{
  "n_layer": 14,
  "d_model": 192,
  "n_head": 6,
  "n_kv_head": 6,
  "head_dim": 32,
  "d_mlp": 768,
  "vocab_size": 16384,
  "activation": "gelu",
  "norm": "layernorm",
  "norm_place": "pre",
  "norm_eps": 1e-05,
  "positions": "learned",
  "qk_norm": true,
  "attn_scale": 0.177,
  "bias": "none",
  "tie_embeddings": true,
  "parallel_block": false,
  "init": "normal",
  "init_std_qkv": 0.0222,
  "init_std_o": 0.00419,
  "init_std_up": 0.0222,
  "init_std_down": 0.00419,
  "optimizer": "muon",
  "lr": 0.00272,
  "lr_mult_o": 1.68,
  "lr_mult_down": 1.5,
  "beta1": 0.95,
  "lr_head": 0.00316,
  "grad_clip": 1.0,
  "warmup_steps": 29,
  "schedule": "wsd",
  "decay_fraction": 0.853,
  "decay_shape": "linear",
  "final_lr_fraction": 0.0,
  "batch_tokens": 16384,
  "seq_len": 1024,
  "doc_mask": false,
  "train_tokens": 216700000,
  "steps": 13227,
  "dataset": "wikipedia_en"
}
Each number is 500 + 25 x the weight over its row's rms, rounded and kept within 0 to 999. Layers, rows and columns count from 0. Numbers have three digits each. The size before them is the row's rms in percent of the matrix's.

# layer 7 attention key, 192x192, rms 0.107, rows 145-191, columns 0-47
079:463504479509477486527480485478497537491503493440483493532502495511488541490479522521482491538489529514461496493483448495518558468486478499523446
081:525512498554543484504521476588483494532541490473545473508528541475519529494528477506497522472512491453496495511487493511514513513501489478459474
103:464524549517471493521501503513515473510494521507484517528493517485508513477539494542516459469540489446515476499491498520494481475462492501490474
090:473485447515464518489507514506487523463478480517478499500467508480459504481520535535468522451484524516464531495456498492503524502478531533506493
074:496458485513526488495509476522480540511482524520486526527535493477517489515458473518520514532484498498546480519502496509520538498526485533495502
092:511515514508478479473488488501521475478480488486516488487468523519525506517500489459512512529550451479500533489507512508492515498528516479513495
101:463491523474547499512548481493484507485534486490518489492494527512524493518472524519484526537503489474529499496499535512487500493489523499484480
079:492459502490484514488510503491482490512480542492504537496507503489505488513493493477513516511505479518522525513479513485444451496478511496528521
078:459536481460489444494512495486505521473528485491511500539532474522529477481501448428507531510486492524447454495495502487506514510473501497492499
095:484499486475536456509492481530529521493497461510487491462511494499514519521518488526518554490519504499524552462522447517482520510482541513515514
103:469463525506446470474541521497493487504518552528529497447510521505527487533505477460506455534502508483481489499510502505507489525530483535492490
085:457444507508473499481495462509525456488516477491549491452525484481548478514518493515511480483477491476527520461526461488530515510479503513501478
097:482462518495497498505506518485507452518486458508526494525503502523452563506478524473467508494470473533545503569509540484504477518467478513487490
081:480493568479508484482513540491553486514472524489479507494502555473433537504545491502469493475537472503510500515455533519530502472464479474495501
095:498514498514526494528503557484508458510508519444495525534479507491511515491473515519496467511519481526542518545485520487489473503491465525572512
081:513515499469532540460489497495521486480485471482488493503468514491511540453536461508485497474510514508541433490515490486531488494481492528517517
097:513502521516483508515465466515492507508488499532478483475518471483519513514516551504489488496480475516557512484509512477497493468476547534529506
084:473452454545513506530487492471502467519509519485481515485491471491512476528500483552507519494486475489518495478549463486447496512503520497494518
084:514483542529521530521492480529502487539520497497487469523416508484502543485534549529465477490521510471477494501492501540502476483500496494506518
093:548479487485505494485489530516506527492469498453503496506509473541505476550510511449528481485490532509480521486495495470506466534505504497491527
094:459535496505501452502509493463480504504518514512507504541524531495502449517489524470505507498521484486506475507461530502561517511532499480491533
104:496518538459515527504512498486509511470495474509483494507494530493470519482515569519496496487500538494506462460490539501511484488465513490498505
100:502518495507486496506451481518495504508508476515517529458481465493498523537517498512479512509475490480469509530477449480487483486504497505479524
090:493490473491497509465534517481523513502504440535541505462497485533472467537460478540519483551520496501514542449468497461481491494484539486501505
094:455482549510447484514511504486477485508462507483522448544476481500537464465526500479492509536470499485488476533498505502477549481521454522522493
108:489499525476499492521504500482504489489477503475523501493513524514525483526524485479501463547483517494552496463516502478530466494495478505514466
092:519488474472487529497485491485520511512469533508489489502506507487492486508504503535491500485488472538508508498495421481479495524460524528527523
077:510501463466520527495484531512533505458513513479495482521465498487505525506480508532545515495538442486540501493500513475498464524516501526504495
109:477489553484495464492496448532524478487545452519508470497534518483496544530491501459510462468500534482502465471466515511504511464490506514467515
087:486480504448538521535467478562457495540516528478484502471515446531469483492516499558507443504476500475531504537529522467503491515495479504480489
091:499516528486493537508514509475508485487477493496524517501452537481528495506506516555519532442485518520534502458474461501513508505459481509450479
094:506511453502487469485515503493560499466493523479523518512527503570491485553445500446532483473501505525470503485521491494501494526506542466489526
095:505486515519505484508479477480508488504518466482476485461484518535461487482545474573528513503543476510473531529523479481459533473517454499492552
097:492503503490476452430516554482520468440521494485467497517475524515509498479482542459474513466537509520536546495463493499496510512536518516508519
102:469506565513503486471480481521507550493491524485498471482537493483537515512526515504532533543494508480480461449480507511502516482505526519504496
088:525520534486519507495458509521469515452549496483501501532547483541465477498527495428537501545497532508487466508488542481475504473468500485458473
083:450522455494455499497505490487507509488432501531551465493499497522525486508501467491514451460503522525485481486506455492503504528484549508504535
092:498485508512470461478521484526533473541489504554504517525497548454534523507493520499536436522463510496490513520486530530532523494517483504504527
115:523479512461567544486497453477570463484527475489452479525507495485501512533466521492515464485474505505525509488484479518475512485464507501503490
079:497515497505513524495481500482559524463496509490454509528488480481492501533511440479516514478471491509460482488480553488507494543493516449497562
085:515507507436507482510502513526495495474536513493455494504543448494502486458469494465511508486536514510529460491504494507464497502510502491481552
082:441509493524488510494479501510490512449465493496515494497504524484498497500525496545479541530509497475535469463518493514498463523526478473506543
100:487516519543499482467507522516491478524519492586486488496528538504457500448556517518471507482484490493502508500504512540549518485477485504493494
105:497523451493526539460523535522472531491498474469539518534492467504495453475496451493490534498513498510492518485487497478461523527553471492542542
100:485494504493535468524524478515498482530517528501475507485592516507507473521492499496498497490459556476536474487513555522520483544536473506529510
087:522484520508517446484491532481494529463488500497481555492454520496530534530510484494473520469480467536500524560531479501485482491501466485455489
092:490508478494463465485455502514506518515487527523495477516512509465508504442492508495503532485500462473483487465512496493506515469520475530524476
# layer 7 attention query, 192x192, rms 0.106, rows 146-191, columns 0-47
100:475528519528503492505499492524469514519530529518524469527503496473471510498488496501478550461492456501530545530507447485537512495459550521491467
097:494534490523510464513525468507470511476502491517494518532463524500508520495525467504455503456526498432494488506477483520514501508494494459521486
094:476499518504472519494487512459492497480534467469467555504491496490528524501530546517523518460503466479477475461489468515496544505506510512516508
083:497490449512454504503512507525484549487492491519543481504466531475492513529524497499537512500485461512508518496467448495517516521496508517486510
100:526489535498496512478500506494529452484523456518450499469518475540496499506488490453462467546515527474483477480489518509466501455554485477522539
093:470523514482472507515486499482519539516513526480514466477474542521524507540502511480477491497543489480518505466498473467535539422516503518471497
093:505459516481504501525491498510505507496516491524482533522494498490530518496490532504464479521500498473507539462441505492474478519475488521468509
092:457533520432487487485516503476504489480486490514487534522493481490505487484502473464500495471514486495505497533478508458526513525513429554519503
081:523507492533491454483493506517502548479509456481466484451488486504486477535516485527515526517484512510539560511526514465495478512520505506527530
090:503526518455488486493503489458496510494500530524514472517488454495517490484541505504531497449458517490511528492552464501526515554527499503472487
096:490470492485495508505496461508488514485501524506536509444546462479532457442517535528539506469458564501489497461502496512459485466538491545496468
086:540468475509515433460478504522519480484520436463464489476484515489484523493459496508511483504495459492469507561512497546493490438489477490502469
087:498470487509515526542528538507508482474493485509472503528511507493479485464458521520487490513500495545495519560496530484534502507478506473498445
090:525485485467519502515492500505480506496471522482511487519531492482505488515491521494501496530477497509462525490489546547485479514499471472555538
081:450498540469496470447445484478492497497538439521549485508454497505477523470527517510501523470488516510541464495520518475519545483556471557531527
099:472478503524479487471441449544490510507523438519477442468485482536515502536561522477490517516470492486518490505543510510496484484528505530503522
092:489496502519525472498538516478513507497480516446451500470503475489520524456490514518493507478488501514519497503509469528466494498535532501513461
096:455511512491496500490465529542541489517512485501503480497460558448471491510526512504468507520532501426527427477463516551494486499531493453521527
099:543477467518520537497532530545494508520496503467518538484483451489489488515447502520522498479507525491443503518479523497501526518550492491511528
092:456487471537487463504508502502528542476488526497471488515508526543520526493502511463458499475491510495478506482468502548497529493529508477512493
099:484501535465496496509476495522512515458478464493482490505487487496454564499518528492439510529509503492582515470490514560497469500488511464529552
092:520488488502513466521484480512495495511456509508494536471495549476484515514483488538492543490497506488491502532518484507450510454496475506481419
092:512472487502490478494521501503564496517513451481476510459512520527472496493475508486527478530478564516509509502465550497502516486509504515502546
082:490535480515476481520488466481510486439492499452487491491490518452515487536477514462488507519519525469465489531501455488472492512515529544496512
099:509505542470476498479498518500507493485496480531497500516509484499521499539535497479478468504460516504480500494511543488517476486507483514547448
095:489484469489442502500451506519486473511483501492526475535474509521469475504517557520504492502439492529558533509516464503484483508531506544530485
096:545487472504501463500492486523522515475515508496483490483461517494483488524509522518497513513523463513459497516492519515498505480526489522490496
121:456500525485507497500477490478507477484547456525501470493496535479512542523466524488491477483529513504526483450474500501487493435466477512460514
089:455485481501557493504497442539523517522507506508462530490502490487462504524543511550480473501447455488464548491503467489525483526485478495482502
093:500507493504573516490521464492502501524477517478502552463467484473508521469518480520519497489502495517539537489479517484480486452509492470456475
104:469507469475472471507507505473487452476480498507513490525530479564495453483472511444512488535511519540502513515529495496464509529518517460509532
096:508501479482534502463480495512498482516521464524480493453506504515475527507487499560489515535513522481472494522502490513481519438506478492509457
100:465470526531469479472494544436526466502525511479468498505495515509483485478452557499510517454506516521513527493490480471484502493505507541490532
109:480524548529511515504513484527492527507515531517501484453505496491532528505513515502535527509528543485521507422464484489500525495504532507485544
082:543502518489492493534520502460504528499516475476475485500566477507493497493489446445522523538497505510473456512500526480476496469485507509455501
085:502501465495453513465489520501506553458447532500570482510556520477486478510480490486481469470470508467468483484500484463515512519503475503527450
097:534487450481496507503487465467475491458467510535527503518479468480487499518540488534492504532463498491502521546534512488500481501510480518514509
091:558513490511539531543505476512537539503521455524457525517503526479514520499484494441538517491465481533480455536482546475444482470472507508449483
100:500502529510519497498487485506541518485501454511536486509484462514488534517497489506513542481532503526473471443493522486552489482499519504478508
089:498495488469527535501480503511465501486535500435445511530558492522476484481480507470507482512531515499501462491451514543491503476480528510447531
097:454484525527512527504462495493472498475492459501518465548513524481449511479481498539509519517483510507535466438476482495490514463480521482531530
102:493479509538483457489489501524496482516540450522494496498504531533481498518526523487519497471464490459526475490480533512509493501505472512532483
102:541490437476507542490509522469508527487502469504496489518479440491487490523482480489524504497512553532455537463474563470455474493555488493506513
100:455506527477497537498503479510512487495533524477526447478480470508501489496485517491458483495501538487516468462503515556514441513462511525512504
098:540521518517516483493495511459504500492481473495526523531507508502532499474498519500478536511496428524511557564513458453473507480495522515506473
095:539492503472503497519463509522489490507496546494513513512498495533506530499516516474453517479498505523531465548509464496475487477529476529502505
# layer 7 attention value, 192x192, rms 0.113, rows 128-191, columns 0-47
095:543492495500518460522518506523479457510507497510512477472506511507524479523535488504449519519477510558481495509538495468512470496500490489510497
100:545514496519504462535505501511501497503540497506525475528523538502540482517452515471498466514475511528502465476504451508498510476521490482514527
102:490532479472489522522489481544511508517526518482502521506448513493546524508473490484489521459502514550515474470515535520501474515504534533458510
098:463514508468506519524469462466499541486510530496481499479522526501469509524496475507492496512484499518544538504582489500461506508548519505515440
098:492548480504530462486508564516540499529505487524475549537513473479481504526556488492507473502489501471516505478544499482501498490469486527486508
104:497491489544490491561458479490475485449503488500491529475554508494517498511498484502510528506511477485480471479486498520500555533484486488487519
107:449520513505492487507490525510524515491532533471516479493468490517534489485475479490482446512521500510553502539501468513503489506463455505529492
108:488534519479544447516479501477510551491470489481524522532511505521466517498488506538502505522481548477502489547507449495503505542492501482480533
111:491478500488507504528480499507513501463481541470504517498493504534511543478490541440508483501509473509500502445442512460470505498518511510481491
094:525476517502496525519499500511523453458501568494501534506533484502508522512535483502485487468483508524490505487488490475500480462512503540536488
101:545488483535512499520516519490516506501504487518496510509478531492499511515461522483497511524495521493490463467478481495481524525474492491494511
099:527497496524476468473512487481458543496506513482527527531522493499480515490544498491486518488514490443482425500517462520453512468565514486531490
104:451527476478463525453552504491494552555536484498500516513509478491496529494499490468510495521502500499470523522530517522473513494473469497483496
104:506517469519528490523522481523499463510515488498496482545497526503531499533520483466464557467501542476505499508514495502482516511498493526503477
101:553472511505500527518463487501468539488531523485516474526530480470481509463505522523502483427461503498491463490519515493508529518480454488506494
107:554561493502523534479511513529481516526511536526499542482495527472512532474454546509480529479492501518501469531492500510495539478478500480522513
097:502462457524517482482475454462523494551546524496492453518498491481555487501502506507502505527504462507502525425490492514482521491501501462515464
099:513494468460518471485488487490519510479502488482533515520486479524510489513476459509485516483504469546503542455506514496486466520538500512428523
101:522485511488497494476492511488531468557507486501473467492467494509514473505497535531517478488481519516483494527473508492457542485500484521525466
104:489473472514520519512491495484478465448534468496500488495518522489549506493463486530477476551491494506466494539491507492460531505449495500504499
095:522460509506523506465461495493516557470506508500484472486529500502524484494466510547480472455488532468530484467501513501518454512471503505524515
095:491511547484514542498518505540511534494505505500521470452524517522515460562464516522460498488498515532491488464529496464501497527489485476522509
109:451505521483521474506486490467519510501506534445508547536442526524492504503502538587492499506480508516527505547477496481506535551479484482479496
104:541493491471461456506489534514491465544486513513487542497473539508439525503495463501534486527458501484525513510525480501532493522510517522479533
104:504469492493502489508502464493487463515529518446555504505480491513465505478505491529508490490467447523557459484441504493496483510518522476479537
109:462493565500534529467475511469515513517502525480507499497519517519481485525483464487467509497478497535469496506546480472511473526555504436498542
107:513512456522509484487493495532494493514488513478506514510511535468487474441468488524470556514484525473526496504487506504454504530518538529494519
106:467464496507503550475520473494508475530468492490523484502548489478512538502532510501483484487502504506506498517484464470498517479479497460432520
099:470516497531525483513519516500450475498483492508488445458562561508498507495473510532515498511501479479495498499501478499529524493510498438462523
108:547526521508484475511525462523494524511488476482496479549513482516419489503504482516467535468487510516528500494493481525517487464540548485505517
099:530506497478525496456526487497504490483531544523475478513512518523533491520518519532499501484512532545466488446501526478501496492519504468516502
109:487497488513477453478498521519499449497468457511501486541505489489466514475492520504544519485505481484513518471500470547499515524501523514532527
094:500445536471470513478449485449481480494485499510486521483512492461515503499514522467521484530484484476497508531511557454511486484461524524511538
106:457503546539523508488529545437445486530484473501511503492535487491508523453457529480516476493466510494528505555486493517505502505512481476479491
105:474465521547479525549524476489507486486531505493486441520490493513512503552450457531473505484523568492468540514499498494486524486526517528485470
104:520494516477496530507519481499473490532491514499524455508527522547517529505543477483479456514541525516475498509503465508442474475504505514522518
097:496520497486514550503494522462510479493502511481530524506513509505513505505486512525526507540534515490536497497489490452492463507500465504545529
088:514472452502490468496500477480525457487467488518473500507527506512511462476479474482521497490531512477535528488498461506520516506538492529480480
092:495480502503442533459458505484483543556500495511523520500501507538502510456507496487484518535488491512508542518492492489511461520465514533514539
092:476527492494500509466489525528484484532519504511538479489510525503520483507504524493484506510450473483525500487530529456497512468523501492525509
103:524447445561502484463510520497485494507501511497482476503481445456490493482493493513480528478496527513544521503469523442531430475531505513493491
105:467527471516483522481516503512462472532482508575487473452481511522468466482493536511515485525530470519473503488451544498508493507552473502494496
090:478530489503481507502476510479449512523467464509505501474506498525472480507452493500477504520512509504503552511482516539471509566500529511480536
100:556505466507518532472471501497505543513456499484482508516477528504507457471534518505495485492498450522475466504486484533505467507487511560504457
096:489453529519486483546526514508522485420486488464478494479512495550488491542503503509508479505500549498462474496530485444503512478513507482519514
095:496478504461506534490511520532507483471482487482501458515488482490472477514496536453487506490489514535525514544566490496465517485482483455476500
095:499549447503518526503566467472502493498515537479472514501509496484530535487517528519462446498499464535502464562516539548509526482501520542524486
083:487507494469479492539498478517494518510478537523485535519474487495508502549545514512503513504501482507486455477472531500500478515505521514487531
107:493496481482478522540497476533504485511473458562511481489466515502452508503483523522480468492478528557514499473515492532474505495474499476505485
092:516470520533506471488542524474500478467488486504516528483476485463509499492470487477514506503503473512459508495508538520527477548473533513493460
097:528503482477504486493514491494487478468476431535514520468487490496499466478454528509490468541526515506495505518497460503524505521521484504541507
097:492514519529477469525517539482463512516531518466495470490505507477500481493491481518512498531484501498489470452509484510538478464507534488528493
105:475523496472539511515478468540531486485476521491461510499480476523497517520537512498449532481509475482475472526497476531503491498494460516494519
105:495502566464503535470440513477532530474446490512517492451501519500451519484462488470487495486491487520524502480530501506530510502527500486488503
093:541518501527481515468519498495499519505552510531507526500510465504481499553500486507469544502474542509449519488523478483480483507507506501514537
101:536512480469481523481564523505459556489506509477514493547510455535538489457512478499543490498489437486521502520465520503509498521525511521544464
110:560489504533517502510529521442473461483481516474534544528495483489485452488535490504473510494527512499489456531531487512509518500459467504487489
095:506513492515517552482470489481511508474525510496484527532525539458503516522440504456518516475532493469512522458505518513502541485486521473502501
094:530518442486518498514504475465526507539518490494514491504471490514525573476525523533474441503536513546540460494527479533484506497475504504511456
095:551523497483513477528503485537485511520528484487460535465505532508469533506510508482509542533468484490523484462517505502482501503525513515514542
104:482501509499507499482454503497521493505494450459476480508534480489469541527504506518486470480478515464516495483515514542473512506491496473486441
099:467498516514496481468521506536509532449458510489466501517445497538527506501490518463528543542499513507511478488470499518501497509437491514498531
090:492463510494506484477481525474527553465475509535489512469485475516501491510512506501503468482489496499460524475503451509505552540531512523510497
091:505465516506488492515486501484472511487525539450529514488496467522531486454544489518509541530548526496542506516523485474485444503500509504515544
# layer 7 attention output (transposed), 192x192, rms 0.168, rows 128-191, columns 0-47
093:492510495489501548535501512494511467491488465475499504519488511456499544467528565561530522513488447486487529520483498464517505511487505527509499
100:456538506513494463516514490462516495542477521461509539462492454492512482506478478509478437455484497481533499497505486491534454497477520483502482
096:478516467514476521553436502494496485476502435459529473457494515513506500505490530556484491491490498465484513526509477519515533469564471470506450
093:500491474521497520545517560521522503507531459499530466515489518496534499548492507490490462509503496469477465468498452488507472506511490468477542
093:520434478490505508481502484531511481522492500527535497506494474539497524500517514507502504486523498502501470568490485513525489534511493468513522
098:526448537466518463526550525499524468510452457536494551457478505533508489496464468464472460446489514527511517517493501504481514529510456541520497
101:513511484463480490495516534520484482499479462485507493492552508535478461508527477526531513494448497540511475482518489482463549536487500538478534
102:504537476498486530494501542458469510542504519515511537476487477465516462489520503524489487545517496534489493522509516523511513466547473521482458
101:554484504486505474501486502495524538459486437510549516512487422515438513508518478496509517500460498517502471509531486523491503485452475523591503
094:469519496502486499508510491538482458453521489510468488454465500495499516464508522488484504460498486503499473486508487497506509496478551482538505
092:514477479542545482468478480511462527456484482492436486520472472530492532536495492517503474500513499543501456498500532526546524477497540531519521
092:529482462523501469517456537492546490509518480507458476459461506526486476509507538522494506479486477537551467513502496451470529463510491533505482
096:555454448501466497519497489467482483490518517534477518528474506554532445503502509460484488464494520498451487523505498517515499524480518495505487
095:491429472484518519519498528523499554528497506515516460486478533471478490495489505489476492510519505478479502497508519476524540523532530526503544
093:503542479519469509498496460499528514503467486476444522464482509521480486457533483466512495500509467451522515465507476506451493502534516479521544
102:490506480530481463495538494479481508504508492485517477488503434508542498467524503498525478518509527493559523493480469525528489545490507490434489
091:501499499465528507478469456450484479527506478466520510508529455509451537487459505487528498441509517479475479500516532504495507535482498521513475
091:506521449496534512552493480523437495530481419466456554523501498496459490478516534511530510495496478485493516516492507523492529473494457486538520
097:516531517496493504472450458523496515497522478576505516523515481494506514480495432500531499433487485515500525544513517511506495573499505484478486
096:490506533505485494479519517529519497477478532484512542505488539536532517459471527503510503490532524502477510451521451505494514509553506529504472
091:528506516448447477520484504469511496515511494526503514513505503504497501515520463493529530473513527471533530516485503501501532513492497492475515
087:473514492499502499485510484472470466523485449542454545483506495508512550457557496506491488492510524465488513504501467496532504477519514470495521
103:502539512483535498506497452514532517445519467517481483470488459468495533529544498535521496542495471463472519496527509474467499473492482502482543
100:516511489537495517509490499503469453458506473488520469506511499493517497513503500488508540522533504537508508479494513490474512478494510478500521
097:525510517489458500481494492522458507523474449465480529520500490468529516495449481510428547475505503482487495469475457518487492513527504483503510
101:494499526489525508476518470494537506515496451540481489464500473463505489455562546508493509514463517478524466487498510493454493501489531489498504
093:499505517480481504528498493514493523550503475489479490466522476482475515483537499543532524502493513470518449491509489500511509531491531479459496
096:493474517480505487482533509479464467497557490479519502516478538534547473520508525509501487468480521480487499542479522501479529545526497477516543
095:502521511495477467516553545475477547464534541461515491474504520504517496550450489477530485517496481524506462504493465476488503539508520504510511
102:482478496503476507534494507517531522495485542490437509494510482497484522469532468522496502518494510526500479440459489500498485482475507482505494
096:452541474502454519494486485501472534510515471480523513490498500490466464515492507473460472489507518503494497505497490562542517472468537519484501
096:536488494454501513503486497464463514442476560458514511480495477498448495532510481527509509484468469529529509528547521460495511511490526497510475
091:479539502502473511505515536503525530518535514480476535524506523532485538478524518484510545480482456501485461505505516516486491524487502522509484
098:511525453508514519520514450475524470503549472501510507527546466504527482514472485518521523511497508475472536468502497545541488530492550492502489
101:475506526501538482485472441496510509495489505514504494499484495497499523494478510451463568509516477512538461485489510482520485494498504444461500
103:475537496520471509498508502498513483546497479514517506471481535475522495529500497517517472503492501473517498480476483487519524500553448522472461
091:462476497518450477521481487500507511452504510472518532532454479467522529493484533529499494526523524461466498490482490507516531481500499505450470
089:510525487514498540518525470555506509480496525483532511520534555476454497497534494514532495512523525509463504510484468477450540498475499514468488
093:462474472536492521512493494525502522446508485484503482463457510460508507498541491457446485543482533500508492482481509502489498511489485523487473
088:488478479493463511449550498474515495511489533453513508488506481499530530487481488535512446482491518535512496468519497500508515527472483527482515
104:472489538480502484545477483527548513496503496506485465549538545518452515523462521486542490474514507485531472457497449524480506498474544483497537
105:519531528502458465515482541470498429506495523513502475517507541546479517509490531480474471512471489504518491552524445518519530468529518469481525
090:456490519480482528450533512511491488492488510512508505487480492465490517485533473500496523504496542488482508509516504509511471423478485435535518
101:479498506495460495501494478521516468477458485537515489449484473497487503479555498538495506500487519509495481488503504510490509506493502449554494
093:532474471522535486484490497481489537531516526539537507523539510508463485483458482490528511487455444498514528519467526466497533497560536523486491
094:542504501511521512491512505529494520550457517538458560532510504479519457491477521503476476510503499500482479491478525494482503506536500483482535
091:479511519530488525497519567473489484508494507532532504524479553475552478481518525546517511482486489462506496456473494492521500488463485499533480
087:527495508482519512484515531487508454496512492506506482483461488508504476474510471512505521525512522525550538503475495511494502522500475482485465
102:483531504474467472493482489477512429482518531512540541516538471504513441493512466482514529500482458518500536529533485465491511492491445496490527
089:469539486481458470498447546513487551504515497500524494518528463471535536513478524476480513459489522493477463500477501465483488479513478487548493
094:458486489480491515511472480506492458520492465551542491494484547493492542513547488524478521491477505506505480496506534527507481455499520533499522
096:536493557467512504515485518541456466557544507468528507515491530525494490479481536489472493494500501453509525541520485514535520487490492498483504
099:480465441492517512522503529484497478517493480494485491461507493508463508469515497538529510545498500470525477531518461456492483484462540514525462
097:498518423521463509505528511489464490494477508484537536504503486479523474476527553510480522485497466495445543505539462491525507525469545550532533
091:483492529480531487486520494482509527500483494496517501517532542565499516493445474458537526516467510451515446506500486498484524518529495499511525
100:531489523500467449472501496496517479528519434543516484485505500479500514497526537498486485469471570499534469487524512538505465486488506548511507
102:486519496509537452487522490560518522498536483566429490506509507482495562517492504454504468526478505515447516477422563519497461511484508492528470
090:504543521486535494494544501494519522516485533463545525547502459520510505520511481516488481513477482476480491483514489463501515500557481509512495
091:476497530495500531522508495497508472499478474521476482504516500517481508527508503498506489449470510475536517476496518464533471527561476469466501
094:514537511476455522530504515454485506482475521493552501508484439513508515499474478509479491495541542550500534568531450492504483515490477516501424
099:506518483520529535514504506504514499518483585506544542510489457495503494513467470514518505532525510513464559511489441472508507515484532476481548
089:481475483496532462468489461515500521462518569468545496490500503486513506478492469514517498464520480506506567523520464511505541505526515506487464
085:457493519497469505524535508479459534498500528489507543486498514512512491466470516511480522493522471533571481510524450515515486480516520490501519
093:488524474499501508495496502480481537502521491504485445499495484506426521530471497552517496506435512525489512525469538486486502488483465527517519
# layer 7 MLP up, 768x192, rms 0.131, rows 0-30, columns 0-47
095:472484504471542537525532452505480496487475479529479503464509486493466518525525524475502484493486551480484480488482517531454554522462505507476575
099:503512495475494499504558515491515542525489510476464486486494510515469532485493521513523482478538472487512507464485463491470451501483529499489529
102:513501520503503485459509523518529539464499505493554500486453452496426496464512495501503506486548552463486520493495503476461472547507505558491471
108:488498531501510460515518513516511485510520495497470465470457522534514491486486511446455498499512524505537436519509510522506472453517482498517499
153:498510460520502531463482476537518516489532478456519520503496486493502496457499525525504490498524494490488485484483499542492480524477516489515472
113:500511479533478513518544500472519479514544477504510519440517505451495518484449555497574548435472503492518477541504534500512518504508479491522428
094:495492505491497535499534523468508491506505501514509499462480485481504522490498475479447491487539547521481522509507518501488489487507487528505465
113:488504502525511470470443516492494527553514523497502486536492528515496513445504524515491484555496493472493474493514518494545526512493481469508537
115:473492532470541483468497473524503479487469505511493501525506493467520520497521547510477504500467505496509513482515494495507499521487528482525494
109:503545512472466474480505515524496541475500501485534535447534503503480515499471529503519519524499519482498516510514528469493452517483534497527497
099:511477534484514524547576477551514453473511500503489510518493499534502460494490526502537511469500531540532457490460455498524492536521519497515482
098:508512490480482465499497505493458462524524507534507538466548530444488501483482476464545511503470500508515457506483497520467520499517536475508475
092:460472513484510473523505523480499549513494515538506505528517518483506505465519484532454474526479538466510534490516536473481496496479506529491500
098:520515545475493532495489478490493553526530525482508494551490472490513500504495472476472509506461485503473485535498530482490493507516481489510505
113:486490450507512505481507497470513505523480460510504528508495523486455504514514498471515481467449511536509445525504510455488478544503457500502465
104:487528471504480500524490535481514540509516511470459504535493471489502473530459501542513504505483529481490497473444461542457497507492524451546486
099:487498502473508504540507538504516492525476542479467508508523506533484487434478524507518474495487552507484550491509479524562476489481520525473496
094:505465516499487490485518488544492511520493502494510536495539521479463516492481464491511488546457497546536482504542483490467516486496533531496471
102:532461494473481482488493443541496539460518535499442558503513512478448509513508501500508545492461525457521525472517477484537534475495504504493496
096:513483512467492489472478517495451513494530553471513463566514502463520483471511484511470511503467505526501541474502561463452519551475492476528511
092:504540503486504536534535511466551508533541470509476511507498512475480551529504539501479455533519523505478463508470492550485518467471514460535528
115:489442494489483517518521491527456539507477535449494472500491478495476476496459524491486451565546537494548512484513519503516517504485480516517474
111:490513495507489448506484491521500476507501530506518478505514501488480526481493471507515471503501511585461477478498499494449487537476547500478506
098:517497501479493440486503505509494513467529514497509561517501492432514506509443470484475472511520517490516502497554491536449493535515524465483494
092:502462469497454493492501519543523529511518483468504525504493504480501526538549481490504498513501499507506472509498491527514496512482501497482498
097:465452487464493508491464487525545494501494521512481498503516510473505498540490520463500477460521497513501523472506519520516456479508488517516486
096:516523526562516472463533517487486491510500513520506499459485523516464513486497486497526514536517519479494474525483513509478589499457486503481513
099:484459486477473491485499493512478513520514538471489464492496448497504518485461515502523535467494501526509498511528471482513496520438417495487459
108:500493501517505501512527491481497521485499494500497509476461539491517527527470480466480477472524537469491508539471472470533499476481527489462533
097:501483509509493485503446490506525503477553497508480500524522507493486518490497505519514493492477505514499469507509501518494523522449494493519514
094:477481528507522474501443546513500485511477510513495528489509497484544516466525484518483507481484481513522480479531512490509524537482498472491501
# layer 7 MLP down (transposed), 768x192, rms 0.196, rows 0-29, columns 0-47
090:488447516513489484471477503488510474491509501464520493518469511543473537480508486457538498490528561490529503531479474467528506496512477519498445
096:508541482492527480498513493516501485478528519466497501487477515496523536490529507542488473497482503466482540530514563542493482477485528489483481
106:528493492532480484475494447516495502481508515490462489528489505487470503498499484482463507529484517484518493497484500480479496496552503478505453
106:502492506470530517524497468508493511519498541499481495542519490457478521499504491493521522496508464500460511490515498505464485538482538480495524
155:506538460474507490520474486482474515524490529512515519486487505462470501512527484513482551459475525529503511509493489515482462506460477535516500
110:511521524502537434530481467464492529482511511468514472480488484518492488479543466470463510486495465519439498480512522510519496477492522478487542
100:503528509488499471478529506517412454511505472509504501479523526512488482510492499524473508499468541500544504545486489552515491504492498499554504
098:507485490482482485530476487543517500508477510488486486470512535487465559496530497551478530470484491486491466475491469512503497481505482506540511
115:482498521505519524469484484476500489526480519467490522513495480482500498504501512509503509495479507493464532460497472523518504490439535484558569
103:550548467524512491499476462479495484511527507474557513579553487495497486510527454459522480459476469494515520495505485522505456488456507522515494
098:539465515469514498515487488507511485538505462507469511497504467455479513450476501534523497535472487499517505522424546538522465467517513557560499
096:492517472498507529529511448487526537477503477449511524504479495514512505527524489528462485542486534461543497488531460497520468500518505518529479
095:498522482513497484504512533503492463495526485503512516492505473534494482522467505484494540478555509523535531473474449518508562493475472501486489
099:507501530484488491481490485523475475556454538512489524509566451470499500465490534513516493539468526504463489530491452471477483495475469468457559
133:501504489455539475494523497489500526546461467517495507492510517497508477519535523484514486453467501527471451503484429409489498532483482517486507
097:482479599485519535515473494504528438478500520522501480504515489478528499477489502532514500473466468497514524505509525464516488529498507491479472
100:439526519481523485507534502533476541493517519528507491520448474479521436507497480487493472464491475486510517503534509516478508475490561552527514
087:476480517499461500523497462451510505529540508479476475491546483528490490500478471449443510468496512490502521509513511495517526461523506547511516
101:534527499508513508496496482488528468530513527512500584468518507529473516448511499479525496500523493495485495506478496494544493483525510504490460
091:491463565534477472524527508518522506529514508504495508547512510466495519457475534524512501502474466528469531517525527534543500519481496508520501
091:498512469512500500494517502506510471487526510569521473511482522511465515498505477468533497497509490479515523503457482495479500475516521462485521
122:524486447499557467552471517527521497509479471518533513437466476507509492471466514559509477468490508508518504490483548531489505536468511529486507
107:470437481535458522473504500516465476461523421468471490480493497521485484465499484532507497544465529554494517497499486486478547535535491502497513
095:512525486492462490537547476475510546528491501497465494506491484501501522479491482468507491501492471492478490473504443493528542457487511446518543
093:502430495493471463494499478471463490480457486480487508500509526431512480518516478526481505489457486513472493474471572491444539505450491490553477
096:530546436479469510527496503475517510516522492484459523550502458514475468491508525488457500536502538526507494504485510530513454459478497464544493
092:460483500481488506555477510480486491531471554479495484498517475512527510495527518539475504523493463509511508469497502500492458520543518482480495
098:529493520506491476448492506494503522506502499505557471479558504492541512487509493512508527510493532485534471482490519523507524490513536518480476
116:496532505531534489525522514523494502482500503483497467465537526534487546520502505467509514444496530480534499498452475502484492504515507494449462
097:538474528489513463507524527496494507501483529492500493563531520464492518526510483508545497471464519461492546502523516483517475500535484515490509